python train.py --n_layer=8 --n_head=8 --activation="tanh_gelu" --norm_place="pre" --positions="learned" --qk_norm=false --tie_embeddings=true --parallel_block=false --init_std_qkv=0.025 --decay_shape="linear" --seq_len=1024 --dataset="wikipedia_en"
Each number is 128 + 24 x the weight over the matrix's rms, rounded and kept within 0 to 255. Layers, rows and columns count from 0. Numbers have three digits each.

# layer 4 attention query, 768x768, rms 0.0411, rows 15-43,111-139,207-235,302-330, columns 480-575
135160116112125134148105121125140138132128112098128138127130138142135114130115132109123156150127121140148146146154118101126130173143133107135152133164130083171113134144095156118110093160100129112120165117136117102179099152114102098163113127136123124135138109155084134127130129123126173121
108112116138119147128141132098114113116136148137120129117098107126111138121112121117116144120123124107137104143131141128144109109101142137115139146128118140143113159125135118139113142118140127139124130125115167136149113120142159114139133151106104133118144129115151121126137126126114131125
120141092114126139103112123120150139132122108134128150142139155139100144107125157092118143136137107157152116135130161098125160148115117136120149105119132132158123144101105123131126112155142100105137142157124120131113147128097120131129110134139117132124147166152128133115139107126160137143
114122104140136114118133149106135151123160157129158150102137114131144159132142127143145152154129124131119142132119147131129125129130089140119141109130143136138145115139117128139131145126139136123112151133106167147098116121081135111126171140116154131115152113106146144161099106115146134126
128125119114140169118132115118113127108104160107108133117115130101166132113135147110111150115113130152122123117104152124140129135109144135113113113106136139149123120097144125104124138119137118119120130149144114124139153135131131125138125150103129123127118127110137110108123126120124116117
113138149131136117125158125143120138147129135133136130116140120131145137117125143143119118111128144135123124132136130112165117123108119106152112082138134116150110112121132123149141122121111138143123135131137119127083121133133119137109122139118149143137136096132138146106110119129119111133
157128148115136145090131134124117094140145126151110100144129109116109098135120154118142130115143088138114098133098129141116144139113140128130128151133107122127127153107158139124091116141139120139150127114144112166133113110127137099146133142110130136089116124122155120095144134123108127125
086133105102113117151144139130120151135122125124104141143128121124105119129153140131140159161147136144111108135128144134155137103155119106099122131126122137124133139132110112107116133132084126146137132123103159126123138138117100121112104124143138096116110100133107131126122118146120125146
143124164123137136128138101141169156135116153144116101125151146115117121118148145117147131112137142109145121118159106142151123132128096139138152127123113106130123127132122148137138134125142109159138117127151151106126120148147133117120116112106138097132128127133105136139140132163133146116
116119133138160107138135129125100125120145126138147152137102152130145140128118123131131136094118121132108141132132137119115115129153137108144137120100124112126134130107126117086150139123141130107142119134130155128120173138130130151113117118134131113115111120112107150127146103139107106125
124143117141123104116144093132113159134115119122138111122132133144141134118144097168138130128124127082138136115126154131130119136106108137140128130110115102103121149124110171121137107116116105140124107130122132125126115130127147155133123130135134125129142153135140138135137126128132121152
113139109139139127136118144128113108153129089117165161111152116105138133121095133124119135127133125162109090163135110168130150128128095133131134149160113138092128122117139139106149135127118123102131149147130129125138155123159125134102130127142136134143132099133103146093162104146139155104
109144094133097161155139115125114135143125108135162158103129144131128121125133128157120148133127110122127128139123126110130119133149119130112139116118120130123097137135153113136156137145120117124111124101123136122162120154120116075138122117172133107144147129135087126117122130123122132109
122135107124126150125133108117121135140130140120101091133108120140162113133109110139113137133138144121118124155156124113118152148127127111109098127138110128141120133135120130103140102155119135141133141129116133146155129102125115111111146123131117093123143146125106105128159074135141137122
137172111131118111101093147141118158148159120131129118133137122138126112120097109105116146138123116128127117140146151120144122139155112107117119116132108102142113108165103178102147109109112119118132131120093116113127099136085088148116120140128112124117115116133135136163110113114114118141
163123110155131111114152122139158131120125133150139131133153141134127128107146162118116109136114134113147151087138104093128093116140112135110150149101137120110096122114086141143113145137162122172123134102132138110111121135128097119143117127109120128133146123125136088113121120125132139127
110140170146130154149134130116131124134124147103138129119136118162115122087130135135133123093130129098131123124115129150131154135157132131135128116108142126141143146140096104132155125121145113116151150136155155129116127105145151130130113143131134116142129152119149134142130114082120108125
127151165120120115104103159136124102140140119153134080123152121121114130121156122121126119107119164135144088124096139151120100103129115145141145155155144099164144127153120145148139106122114123149131156117132108111122090134117129095107158105102124111128147158145132132176127147117095126158
132125128138132154161113129131146138134113120128138145104127123134139123144135102137133143118117124113117128114121175136132151140135125098131128134137107100158100104106148120121130098129120121131129114110095109125162115118113115155145132111129125111106133116108122144143097141128176117107
128130129129137167119131130121104103115116132096121140129133097113138154126141127124094124140129111123123123127153112106137144138126145148116126090122129155152087137119107159106164141107106131128115147096118134149134130116127099104084131112114088138121127093144131127092139118149124141154
106121148114096122064104117120137114133117135136131140147125127145124131148141110123118117133116142122136129150107097135153128118129127116139136127129128136114146145135126159121110121111083106093129128113122160119133130149101142151151116122134137125133133093148122125143139139141137114153
110119144126171134143131136142138119126105107156108122132097122151154110133146126138144106118108094126121138140148116156139152106108139121115105138111116091155109115135123109124153134109111108143131118134116110156144136117128118176104125115120111159117094139107117111113139097143150126130
117134132140136121135113136138158151125134136125135163153137137131142141132128130149126103134119111159153116115137126147129134133127102108151130131149124112128114127114114139119152121130111115109143103120126109145131087123129100129138104137169132128127135122122130177138113089122129121164
126128135146153161150140121107157126137132114135128139100147119146127139140145105116130134140136150126121115112119130130119107117102145136139122148111130106128104150130156092160133119130142120138112118126087134155123135122164151131123144109129111100127113148124120104135120184130149132133
102145154117116135114114122137131140126143144151138151111151139134126138140125110121136103155119143134116136099089149147114085118174155172131131152127128121114115109117144143124128123077107117135153111134113120140126123124119123129117118161138141164135132137104131172139109144131108141160
119105111147147151095137173130112138099113137146092124131112124114110129096152127139130105129127130116140112087116141128165107113095109157162133093117141163127114117132148119124131157091161146121148104135125142139098166138135134167136088153139149147140134148113122186148129140109111120154
136115143139127099121121157126111148162153118131134153129123124145111126120114111086110102123129153123151077142098109107115137165113140150115128095134130125128134118112120132111122129131146108129131158119126128126133098133085175130128128164145125130124138111157145156142144140176147146110
124134144153151136129109126125114167123133135130133133131138148160136124134130096129119135120134167123122145097124116126152111125127147144159134107132123124140115114140138154122108140157153146079132130125141142139119121144120155126148129142087149132138113094153120110136117106104128155116
130115106111151149114113131123132131111131134119111124140131144120120125135153117118110105117132157098128122103142118142117160139099143113137140118107119124132122112132126146132135139114203132150146133116120151128115138101172121149110123131129133116113135130119109095129130141130105135129
133136126127106146129123136135128127115105122118099138118136120128112129128133112133148150120097121119117115138152132113138132130131129130129147148126160112156130141130162108118117131108116131140114117129135120148149157118102125145134155130138132142142097148104090135108113134117125137133
155112159126141113102120090113157130144128118112123154126115139138170139158106107132136131134160152132157113137129101138109137132128125111091119143141125124109129132114153145141118141147136127125133137150128111145114123123164136165125130127118121117134151111135092129106134117122131137119
103137131124129151114097160138160118117111132154125121141166095116158108133127101124099105128125124140136163133148125098164129133154120146166139099108131132117117143120138126142127109118116149120137132146155143108108151109122119152107118132148145111158134134134106102103127144140135126137
133142145152108093144146141121121137144130124129140128126121127106126136148142130122107097120158179090117138122142114152161151125142109128129148111140136128153163097107112119124138132094120127126125150125147130116132110111142135120087128134113107127134109115128126083148098117099104131102
159133135145135162098104105124140137086133146141113126124141137148121143115137133127148115140140108135131162129113135124123113101120112113122138116109128125111151117119121103106145114113098143127129130146094123114098113119116110134147118143119166149153127125135119105146089143129149152137
134147115121104118160134153133110145124137089135150134145138137145112131148148155133145152126105129094118107141163161125117118152103102131150119129142128120133161125083151144104125132131126122115127121128105133135142135134127106140124106141125108120123127144129108154146142137101125135119
113114092143130122118104103102116097119154125120111138136104141125153115137149110117126146148143102123137106127133145126134119140125164129115138102144123146088116135117135131133133132136111130153152099124115102132145093093132132104137104128126127122116152106128122114123113103101127104138
119117128155125140130119117136131105114110135114116116130079150139113125138141122127143129106135128098112108126153145105115141152124136128127147117166128151102127132137110136137100154145125122108113136140103162127123116111145102115107125112148127124114131148133098114116154109098157120126
149126109102149148123129111116117108169127085159133113142103135142150146107119114150147160106121130094147151118101122141107113134134139118097104105127130145110136132140117103126128118134105122122110139149100123140093122124140129130129120105109128148106141137137160142146129148115121158137
144151106122132119119125112119108109117132154122108112136092129131120136123110129124116127124084111127100126130116154139113152128090118097129108145140129117130111132108133128087150126133108145121116120137109110120132125134102129131111118159161132118138128120145124121108153109141134110115
128140130127163125126123117134138158153133123118138121117122107138117107135135130125117128090133101104141121124169139101146139124136146162152117132076128158126129141148126142148131101112117148111127119132140130124105155127111126144103131105114105139141109144120123138128110112111122112122
138109125114132096159137130114127145133136120101148131086129132109112126142123134107144166148147134144124105137130107137104113118105113122112131104131104130138141155158165165132136145143104141114159133135145116147103128126134127124164145168152131133141093087142133104115166099127135093101
119118126145074106153118112139157131136138140153138125137182110155123135129107141166121126146134110116120080117148123136160136105131116122122147153147129104139172133121178116148107142085113129147120149140159110164120139132129126143129123134121116147102140129130146152150119089118132115093
112121131135136151126098117133140149151086098114107126116139153127129130113141117141137116129151117123095140146173152125144095106148131161124136131141136137103130140113140140136103124098101136108110131137144123137130159121120116103101112146124124144130144132128127131128119129131151143147
112102155110119127112145148113120111131106130124099115100138137090109128142121119121131106131147153128121124117139123140134142139092119145133131128115142123125111147125119116142132125111084146146122140130134133127136157137142115107105160123144122107139119172113118158103126158125102118122
112123116114098089138152153150126129140122132161109120158176109136089112136160143142142125126103121129125106135117164128145113114119109147136141132077136129113114118108128124129139154137105102139139170123151141090097107147126112137111131124127138130119082148118136138095128108112094135126
145147120127101124146135151106133142127139152128188134096120141118144139140144119132168106103123186106120113149124100103092139121121103139138097124121142128111099124164169133089136138106150134108105111121157170118119122137151116145126144146127143134148142119157124100122138135109150136103
118146149133119102129137146119133120136134135113126109135098139102153142122121149107148122102142126118178128103123164148089116134125119158128125116127123140123153126127111164131144143123116127121113179147146116118121131124158122113120112139119121130135115132145126136123112129102122111120
131064105102144104136118119124094112145150144150129113136122136142156131111132149137145120097102106129117138142097123132136154113123126126126132145081130145151170118149109119142114133107133146138130159104111110139138139125130124159106124083117132101116119148137139107154114152136133094116
090119117131139119118115126116137100130098105127105131146106137150126139137123103132129132109108122116099160173157137128138161131141134126122144144086107085140114158112139130153140131127139119130129162127124145115151157148097114103127150104123106093143152115136141109116158108170160146115
125137122113112143101136129122133138132127133124113107105147140112132147116156133103124149136130139115124140150124105144151119151115118129097136129131129124135147151146136151112112146125112124118156126119078152116125110110132152121097099108114103128123120117135141101136120122141140120174
139154129137127145136109123113122090125138129122130153110090139122107124130142114129124130120092137128120109123126133125149122122140143126121114129103127106122104139121106134150113124105129137106142114138095129107109113147128152114093110122096129146118104098147127091109117126131117119153
118143117161088134108111084125158122139139120162112148131131138109121116109145085129136136104159124088126159118136161146098135115149133153139123117130111129110128130133103156134102129129136117140154110138102147105128122133149109112126131109093138115128112109139105156147120143114136128182
133121096135122123153120128126112110151122140143103118155117120121122117119111113122131121146095114166104065092147123117104111144156104131133118121111125113134120099107130125125123143120097125136137097139144116150116144117143135100135153149120145128125119103134143102115145138126118135133
101133136186125142121112121096129138156137117145140142123126126135115138140120114146132130131133143121152151118114153141130133122121140107133133092109121122105130114127127126145104127111124140135141120101114144105147083133120135148144118120127122101097137091103155141125126138131088140126
131145133135130173144132124119103139096138150109109143132087132128133120104128163124132131116167125116125143116130098135124157141119126154105149087170124167150083120142135130085136156159108147093159136143148107123129104116134150111131126141153132149114151092133124158123127115142113133133
119100126128131134141119143135111119131133119140140130129119122145096122147133116103134123143153142129108089144133115111117134123119136145138124121139141115116079134131162108118131111111116132137147121144123114148128120127128103139154128126125123090142117128139125145122173155149134123146
144110141148115125130117132146118105127130126137145118147117119119092136134136123118125133149110121125099162135110135094158120149110147127132118172134129082151122119140136140115135084127109128144130133129090151128149119115069099134136143129123125082130114130106141137125135098116115135126
161128097141122146125121128118113121109124120129126092112148137131112115153127124134136122139123138134109113144100124135097151133158134166111114129143093098106087105124122138104127107099145114123141128115167107110165105110105116147122129130126160142153111126162181110088136138145141136133
115113158183110155109077197102095045050154037074128026146109098133171124179179109110121112072120008229075190160206213082158111124189253127115128100096129098183111136165138085171047084049137129193127076096186065238061217137138106181171187100125057110128062104116121065089159134179134124095
161134132140058084110207081114127140173124138095147120176116134124164106088090059158098161199130255148085067097105092171132073145098053107116140075152107185133137205139134173138074158141106163190151197130102151143069154125135101140136129113102149115194095102207093072126132094132088145128
127122132143137154151069129142096127162105088135105090057186129119095101127107083086058166113123146060117198195204187108163123104209137124226123153140109146146139163120118116122142138166180162050112120162230150082108144117065089161081127137161140116132132144021095206121140137137167109213
156110189169115134173130135107090138101143122111158159155080125177120143180165141201101130096143128116218218151129039138155117182137116095106135143125123103124112112150107165094119104076134128170116118099142127102123075138186170155177112133144139096124141149150135120127121169153118123110
100114088165208138091160097133203222209079131132148172152164239169171134079154135151123113104194212174112101198104147196142156141131079128083111095100161166106139124151091149141098170104112136225203153134179172157103186125123196071100133071103126120198191095159203169183049194177154194110
132087085111111123133147114140102080153167083153091149069131107119138113119173106161215119167149011145142094196080089144117126165174157193130115142209141194133152188113106103111124113133104106138100175131043092172063145049118191158122211144094145121196058123055098185108147121147116133129
133205071066154128081211116099133110183073147138111132130160197106095115117015132066147088106072089173143146054118138106146164158094180123171100068122109055070036087086123136183118135069142104141161105170158111136165148103057079061095127103138129180140149112208084137106124066136120074107
120121099160109145188055107095090140117157124155185089171138135166102124119199117180095126125110244181101109115073062143129186106130139167167122146140137174134138115155081129081106152145120144090143185119042138117056088092106064116112212170145163084128081104190159077116138176161059124057
151195094015155124099105115097143090238143095183128209130151105133205132030121105181150141163074219158123053106024084144167122128121092186178147128151108181159148139158097156104137132199102127123159160129079133114149169000132146072107194101123099195173122081174111189111118115123063212133
083065150173179128141090105113054078076146155090148159192063164114193129126248104195069131064128067144038110155119118186176146099145134139036137037106161167174155134144085111110114114074050134188107138106105142211184105065238201151137133193183109136146125168102180113146088167135079195068
111018179153172100184134170131062069067132115178171182054084115109100132133162065161074121012097136135153168154137058155199102168173186130193130113054136175153165148138084097126136084093143149143134062128170117159079155134153144147186145127114089120141157173154163110081135160176126048111
115138093043060141191139134128124113162114097105136121092128133088137137118096107065057179111122164149056123046184151112067162100025130148209133000142097130155095130127159038158168142211067114066153172129046138131120168082107044114126230141128185179113182092179145127082135036104103102095
155183160133147123138159100114148082096142067214137103145143112191124107136039192187102141113182120167121101114129083138148023121113180047070138140141113099123138124169192136112133074073186133137075187101121145169095072109116142165189050094161095142076123151125075099091117090133105106129
136185124127160146090031169127084140192146087200138133137136131115120131111169175109105116128130105239122092255156154137133042183163082142172149142116125104109109136175161129100105106116167125167129138151169106208124140008173206081220125101175072141154139129174098140128154125127078142126
081118142052152121128218143122138115138115086118125104079137071060120129159082106107151041096125040056167198116123152114137122152108195098072103112186147133129157132111087119185160093136100128094163022097129097139066170180116135186143150115149098107162231150060139085100141114123134108191
161159075089054096093171119143108177066103144172133125191141000173126132112096210088151153218133188137157106050150134064124049080110122058189162211147104120134159088113184154149142096184158145033147178145123140023024097188144062172080105127158141160062121145128150108086136106086091047159
131161174133057123101101176107187163101180125135170096177074064138125154150159155093138098159134227151095065071124095114186141138096126133165123144135126146160122138129104124122164121165193137091134173097169133114115047097175102151150177128110133089074122036168096065128153116133132124117
143098107121118090103215185109117109136082124137084134082104151126186127120124102155224112166103114095148129157119124157092139176188130140104131132110102117113181167132062125131222085078151168165133117147109131097071109141059118168161125063105095135095093134119090109111119114107117127107
088031087141174160143177067145123096145109159136049255015124113109093124158062119126115127050077112030067072084116109192174192130104157141097136141135137122085161125106076069040225177104140123098143099148104142142133070087173142130000116112107150141061136208087142147127132153123112164175
094097133140187069120088085118119110122131157113187199090148165117086117141130095114097100198154111066158155175134148177139110101124019119223123173150135053160116144110160156114159147134076114167166095091182126122169177156103220195147153102149140152123222159173178143149089217187151149091
112149030137096175067106105126165135093142130166101134079168156141150141171169077113146110181153112049123096193102163178110097109144130119073119092108135081117139146120140153154116126112154142170205163148161156119125128181108102173079053081107175076081072143064087150135138127062132133146
108122104255091103111136186124115133009114126152143174182109146116124118162183113116095085241180187248091089127129165173150084059114115111195098195079137107169106122119173139133098135031118142171154136137152187255032136174092168122193126199143146155023114031202150100163061094132115077038
141117153250170130131133062147120121140108147192094212142075135123104120133200098167100086000140254144125073183113069182123107114114060114061152061119112189090156164168066168147137084055163119200171108145102200147207085068197087068099057142099111098106095208151176203174086140114086198173
147230099107080137154090087115150196147132156073153082202147020149135130157112212101150175193148155227103046055098106109103140156089131142128123185185136058106082104157183190126022181172136125121141128145105066192106080141129105107153192134154096124075036091211088062113137118165123111141
175135152109088128140083126147105131107109116097152084204142141173136127100129074155141191151107255197107160195163167103077134085159104105188125065122141190085119157194149169175129090147174124132115255115142183066113175103156067163121131095100157100155085106149090203104116119146145121092
065162138071170133131181100137170161214130157125130131191144200146132137012036216088120087119131014038123088115108154115084176152111124119094122085071122128167095127129100099177152220161091148085110195161189194097211096108133151137100112110141139148140196108153080191149131045077116147104
114096095072162101158186145119107201115131149150151147117152106119182153093123210142203052152123000066238151068109151150093179163153132090147103160138190070109077117130130148194099165111044113127136003162121043162136131160143116164107185144152141157208144149142137114167155201103156118189
207057162146091131157099131159085025005156136099133089158119027115135097124061074137136145185117110080100250125127136045190077092150097051130118154100117088147132128119129167158143072124123142140090127135129129112119145159133130194141083169128175074098106108022155179150132126119125099171
165137130094178167166107059122095155163184095121184100104151121106190153143176127165108131063111110089186199104109167116113228121131117122099116081134159059140079075181095185177146163155051096084155068092111032134180169096143053147181221156082114105144159095155144025171131159149177129117
115092139139136116079155129122114162119135121117155151135154101124126126105149132126149157138095138115134162145088163128122141102141113156116145154144123133127153113131123104135136150136127132151126163134171157111166143132139133121123105135139132141147138152133123170134127123109126114131
142132124115122135171110150121119110125130118116162112136139131100134126122142135102143131128120134142125127130146135106160151114123163148167110143100151122152128161136115133116104103118099128098118135100162121113133161138109117120085156113108113135124111090108094128123126112153122132110
112136109127110118123154096110130124100145130135144127124120154130137107119107144110119117153156140107164082111116122144137136097100101121143126107118140115147138148147173141163115156161121140157121120118152161132070150133114143163166134151125131094125191099128108107135105120117139104120
105141093139109132143148123135117122128130094120131139104139129107135127139130121131129162143113154158101131133166123115165153142146129140114101136132122081121159138119102130096139131160112142103117113135110171148140149133095114118113113106149126135162119155110105116121151101121171101184
126121121165109163162113144123115098120107148115161113137147140147123146101098141185130142158129129130174172133109100142159120104092169108137127160123138113140136135133141129124138119104172142130114107123108123133127101119107111140148101085105123147133100108139121120125130128111106128080
153142125136108141138158127116129145152107116138121139160125123139126151142120139124142111148142115186141132134141095123138124139125129125101100107138115122111120123123125135093143137116135149121109148160143106145105108156103123094157127107100129098129154097113107079102142139125132154149
133089116137085137147149138138103098113156123143139131084120101126111133128144109131144165095129110091144142136141123136142108087122107128129122123149141125106138137099135105117100126160135146151111138142105160157149144140114136147096144133104123121135137145098148141113125145111073124151
109112126146139140130159115144130113091125134142111117150106126128140139123124144125126125156113111109143137101116094117138148119150154145130128138127146146125124146100116132183117163126113114169134140112163135130133129129141138104153124125112193149109142110138165117094131106160113097147
134123134105133175134103107121112117102151131126113104123145156090121117153126145128133104124103103130120106142165121117121116121126133142142129109150139146130147102136118101130116117156121129143141083115091110136138129120125112105113134131155134096088142095156145122144153167129120119096
148174139095168123140144140115139122135110114113126119129142119133129142111113144131119153116138167092176129128173119133132139117106096121149125147121121161141127105110147121137131140155123120109170119147126143103110130115139105136153133104126138124112161141131114112117123156084116128127
119094108142130099150125103148118114104112148143121141131136125111143137113100133145108135130118114134126111157140122131131114116101108144146130116142117110120091132093155118097136144120126124117113138142137116135118141135144133168144140134132112132118153134148136137105141110126143114074
138081151140140145149159123118126121106114133153145104139151105132146128133122122142106122112105135105176142106092123149179151119100136156107097136111141120118164127108116115118119112138151160183124105132147162109090118165099113138121109092121121087145144126170123132136141129118123101127
144136139141135098123116118130119114145130131137161156092119147118145133138084155138144158133121137150130108146137144127135136132123120137125110120131112164120107118121140109120120123127121132121126147112147122116109137123132133153110131150135164159143132133101139148098142099154114107146
164167126125119169177159092139144146142120126119109125104156142176113104124111147125103144142131095122101151116121132116122107127147117133131105126139093151083129114138152105109137133119098120107126136126105141107135139137043135081116108108135124138144163134138100108105132121137140126143
134135115126115173099112134134156097121144128117115117140127138094131120138154114122104132121121121122086104116179158096159115135168140159113121134134135142132117123162106141107101118125108142121098106138101121140133128137131124074113109091148094160134129132113107120127121108127122114141
102125134130125100143151121126054177154144113136117097126125111100133122115146140131111138121145128072145146118144153151137143101128103172137117127156137124139137138123121135102126119143082139103171128151126132095120106146118113155108099119131143086191155107133150201149133092118115099157
168136164116112122118138120119147108144149131132143135138156114141115136134127145118125141123125143119145161118123120107149143105143119114131136125123145138101160117128157113140131188099122127127123149136132132120145134140138124151110119134118137159138150126116121138078128136127130139162
102121168128119145094175142119131159120121140093140107128130105139124136148122098120145134152122195110120125113125113153104129114122082137128122108123134125168140119134131117090161148118184152102128127143144113135101130152106147149138109135113135145130174124151137120156125137077134131119
094120121153109109116162178121099123125088135094105140136145134124169111090119138144139087119168142101164151106099132158133120129142131153143115110114152125115156135137118150148144133133128149185155129131123183131115112130111094131143141120114123114144153107165131141132111097108096098145
110130127112123161169126112143114146172099131111109127104166140134140124115132125154113138135112106104102152131134126133155135164139139105155145155165128136101123108122107106075139113123113139125140129168133101101112084138165123113096129120150132140127109145139126119163149160126147110124
121114145140145121125104090125145121150123125138127166130149137115147120141110141109086108139137107122091143131141148146153147088139121163149125130108145156130105123124111131123128124105108101136151124097178139109145142152127116122094123120137118127134143114128149142099115133154164127144
120119134142121149121081105149111155114109132158134118099121134169094153155127098108105112151112102113144147149125134087122104156115147136111111148122122118154116116122119130119109088118111125084146101131146078110163119138081142136121091128112127119144114139114103123107139143147145137176
142114130126111115139115106145143081077153117137132138124141132116108134130127116124135124125106116147114111145131158161117131136134111148157117135122127112159123129121121126145128152127137121132115103161106136142131134156111153120113112133130146118112120131124104107137107139126164120123
106123117159118101098114138157130127117100130144098166156137132124105122108164106132133124125146158140116113140097145148090119137140101114122139159126103148128135125130124135134155104092179128160154126148112158130148120137126106152126098105120134103135126122127104130152111149111110121168
155129102135133149148164134117133094142137112114115104129128111126146132146130127122149136128131140146091113094174133140133122119112145128104118108135107125116110129149138109134106168156136148119109125120092127144120138134108158139145135132120130148135122141137122067110127114123127117104
139119118127119139114135100136124150133105115126120144126135111120115117129124125126169126109119172121162154123133149154143136109126106160133136103103143149156137121178134152148124174079166126129109141116134161108110140112104106153127103120117144128144128139129133139138122138091136122159
110123144134169116104153163126121135119128161109119148170115122143108156118089118096085112125119120111153139095122126137133157130108087139110127105139117136157139098132165094163122140100189153096151161116140111130096148098132158156128102127124117163135177162151124144151134133148116147136
114132124146118098162172160114140099112122131144128162151127092152117126104158132128141111124132161110143131089079141112084133142156138118137121128127127113149140142084120140146152179121149115121126126138147128135115138139135129135133149114135132152127165150107129139118135144108108119131
120113138144076104123124125133141114095140125139141127137119111151147126116134161118121116119152133131158157123116101118128128095133123149123134153110133153135123124137123161117097135142119166132126143123109145150117149130100146168127140130123155088113154094129129131121116126130132115147
# layer 4 attention key, 192x768, rms 0.037, rows 14-42, columns 480-575
126138117094115132149124114150139145156141162114128138106157124120157101128115143118115155153093131094162152131115116103103167119148096147137152111110152113103158126119100142144120130146118173140128096142138125051134126129085095119112146091091164088166157091096173120163138138127137106178
091132139116070110130153143145082132085119129162152106122116099105134084155124133158133150110109162121122138105123115120131115070122107154155151128105116094139159155135154132156114144112078113130118105124157128160068187134124088145125148113178108115120126069110158115100102085120093135091
155123127105155106116101093113135150141088149150149140159125146117123154145135100150161145127146174154064136141121099083105112139137084104123090153123072124102153199155126135150120134145124164145138135138134159149088164175100130092140115120112141105132174109140148095152133134151137136109
141151123119093115098113125102158145154111151141121120086106125092104136130087143132079112115140164119110153152160121141151141138103147113178103112139107131127145180098153122068185138175152159108110122094148160095139132120103106154097150081148175122115171081116124156117111083132077115158
157090136158139151136155099118107119131162094112160137124119131204112088126137105125138125130118138147112122149119103154164119155128136171161175148107207136150138127140104141155134126096150094152118127150125129173163093124132131139137100117129145162139110157141133150151097168152118124131
115067123190156082150163064143138122128169174137130158170149132184114095103154099118119151111157134121084109127153144158130109133153130130106158138112161155132112151152108146129115106124141142125148131169126185174145143126119096182103107120043090097114130171130130157166038111135125143112
126160136100103132140147151102113140140121098106131087181133106147161160126137118125107157160076102125158153159134094128113090128075116150126108129151120137130213132178125143115129119123121158141093147127109099129123126091133144145140087125089106114096125154131135101134184096102116144114
114139104116113122110106131127094085140099170122091095132110147194104082149103157151150137106152106114101109143106156119149138139131129085092123105145134135155131158110180155110130124151083180202153104141116122149113109106112158116163139137141110139079120140129140085142092093127121142126
141089106179165107126116117158162144143123125109150094120090108133145107108153130155114134108116153108140110126110108114074149117115097132119122135142134179110176142125129116144136149182136091116098132123163122146111165132102125120150139139134146105125153092113125091130155136117148104130
124148099152160120137139120093150124150101151119083164130125138141144126101089128124115150123128142118123141139166135091124171143085125166101163107137156165096151103136087116153128163138108120158129169129117139094089095075111092132069151131063123079178148105163128127158127141125158103146
079089110126140137134147126143096094121152128130192158121130125175168133129185097160149088117115091109083103155125106105131128123102124167104119112111173129152126095125117073163141160139114088110122134094116094149163181152140158171130090170129108172093108180152146075082090149081144108044
125110129167105129117113139028122115128086120126159169120104104123149172151133105151147147124128132151147207172124116123120137139160109169104105132125157115130146143132111133152134153117097141146136089113118134147126150135126144152136140098080176113117159074178168138142165162101105160150
136117140051081097109100133113193136115134110086147134158141152076090131113105141118179175103119130135096094080113140119117121093105159139144150118129091132126099095103156091083187161174123083080114113142090165125167168144125091108091156166180117129142139120128107114102173115124129133103
116155158109121135074151105176168127136130148115100080134163091111111085147094119100132181169165141156113122094128141122142122120110144103141114155142098122181122116115153149163125106125138126120122171140152084112128093121117153138132124150099098160060125178116131140096101072167089145113
144130151087136139086097091104132129108159136131121142136147139137123174138107116127121145067109130152118120104107115126182124153114140099155127149131114088149142106137124131131123146131169126127108121148157119168157146069132169185122149122136088153088104175116156128119126138134083147103
079111114097152131150149174143129146136165079121124157096090134103129119153149137137123113085111100141127182095114088171099132117135103123089082079142082117155122086144142141166112126123135126112083127080113123133092148168090094128101123132180097170119123155077128122096191124090132124156
133157144094162133103115151187125160124135113109090141119146090123110091102144152111131159161128160161115123100123136123136138098178150089134114151100162126166083181128126109140129086123090150104143161164142125065109117119147077162142090113076141154142124116138136106120108137155140087153
160116118157132151148124076030104136143129100131157131105157136145125147138154145163110174181128125134151113157120120124108120189156152154121115099171158141101159099108131103114114138120130098107116163063123124157111084127126106116149110108121126133111090126153132121154134130147151091116
087140104157142129143143137077102088115130137173126136128099167158114148094107129121115145148059112105153141135114075146116144190149138149103072119104146191174144146131098132159127145117124118148135101117127123129123114146093136134110081100132130120118155132142163131118140121129109102158
135130128130115115167129108119091113151110189108137170119164110092119166155120114094144117108127123136164145105134120153182144173132120160155104157118149116087153136102122153100152115128130168150205082160078146097138113155129105100115107139089097129135093120086147137138136154117159126134
110132132135143108149111119149124143138147112111140140144090136100089071126130102110116129147134113114105130131140127117162139099134127113133191122074157125169141089126141092145138159142124123078136173140151119138194147153162148113144107157171122149154155133123133139079090081129140114086
097125170142139114115171115075144135118118120115087131139130114110097152105126135148112133162120073129131138105106154129150134152154157145132110167119142123095136138118118113169142146120149098130098105125121099119119134152141116102145086129128142147145153138094098102107138131087186154126
154121131154150136122145123092077126144146172148169148132158127101172170146144149077162117133162165142109101161154144117085154102167150179122063118044138165159096159111166129119104134114140139152114148126125151185087163175113118118147150121047126136099099122165159155125108138105140100095
165113143172119123125091161168083136156159116120089171127106159140152108143144098145119106115121146115113111157195107136109121142125121155118099121137116121071127150152111114137114079085162143164116072140120138108191074145179167074138081099048137185149113120150149141177118170114134157106
153131161126147197146125105107184168146188058138110101150172140118126157171119123151123124126121151159151099083085111130129172119103119081134105133159121137134087104163144101123129128138160092133108169141151139143093118106109118107152153132145122153098130134138119075163164058160114127102
169143100148129158139135133135144162119125116119123105159135128133137101083116131166100188140182169111139162121145104085118161124132109143139211135121159168158099149104127134123122113134097121145134139127135144120088117111146096074130125106140201122148132084143147152149097141121173138145
147128123109174113134158151099154114168086133152118154125103125105182160101080137123169135148125106136136098133160110146087150145103140139122069096139098153111114122108141090110106120122114177131080162097165127082156109058105106112120106121148088104166146117149186128132178118141143118175
119098100086156126127156150124134097151151131113102126165105137085097157121181151127154128108110094153127174110114141163103136150131128077116114141182162112131134073131164144145057132116110122130180098118078096121110104087084130137136143147152092105140067146128135125119124099169143113143
124139105140168108108153093188118143115128140113113117135095085126104152144155169163091094111149135135135163117131185143074124097136134111147083159124131131173120142153105116131151105119128170137143134109146115095124134138169133125106122115178137149121130175136127137106186112120155124141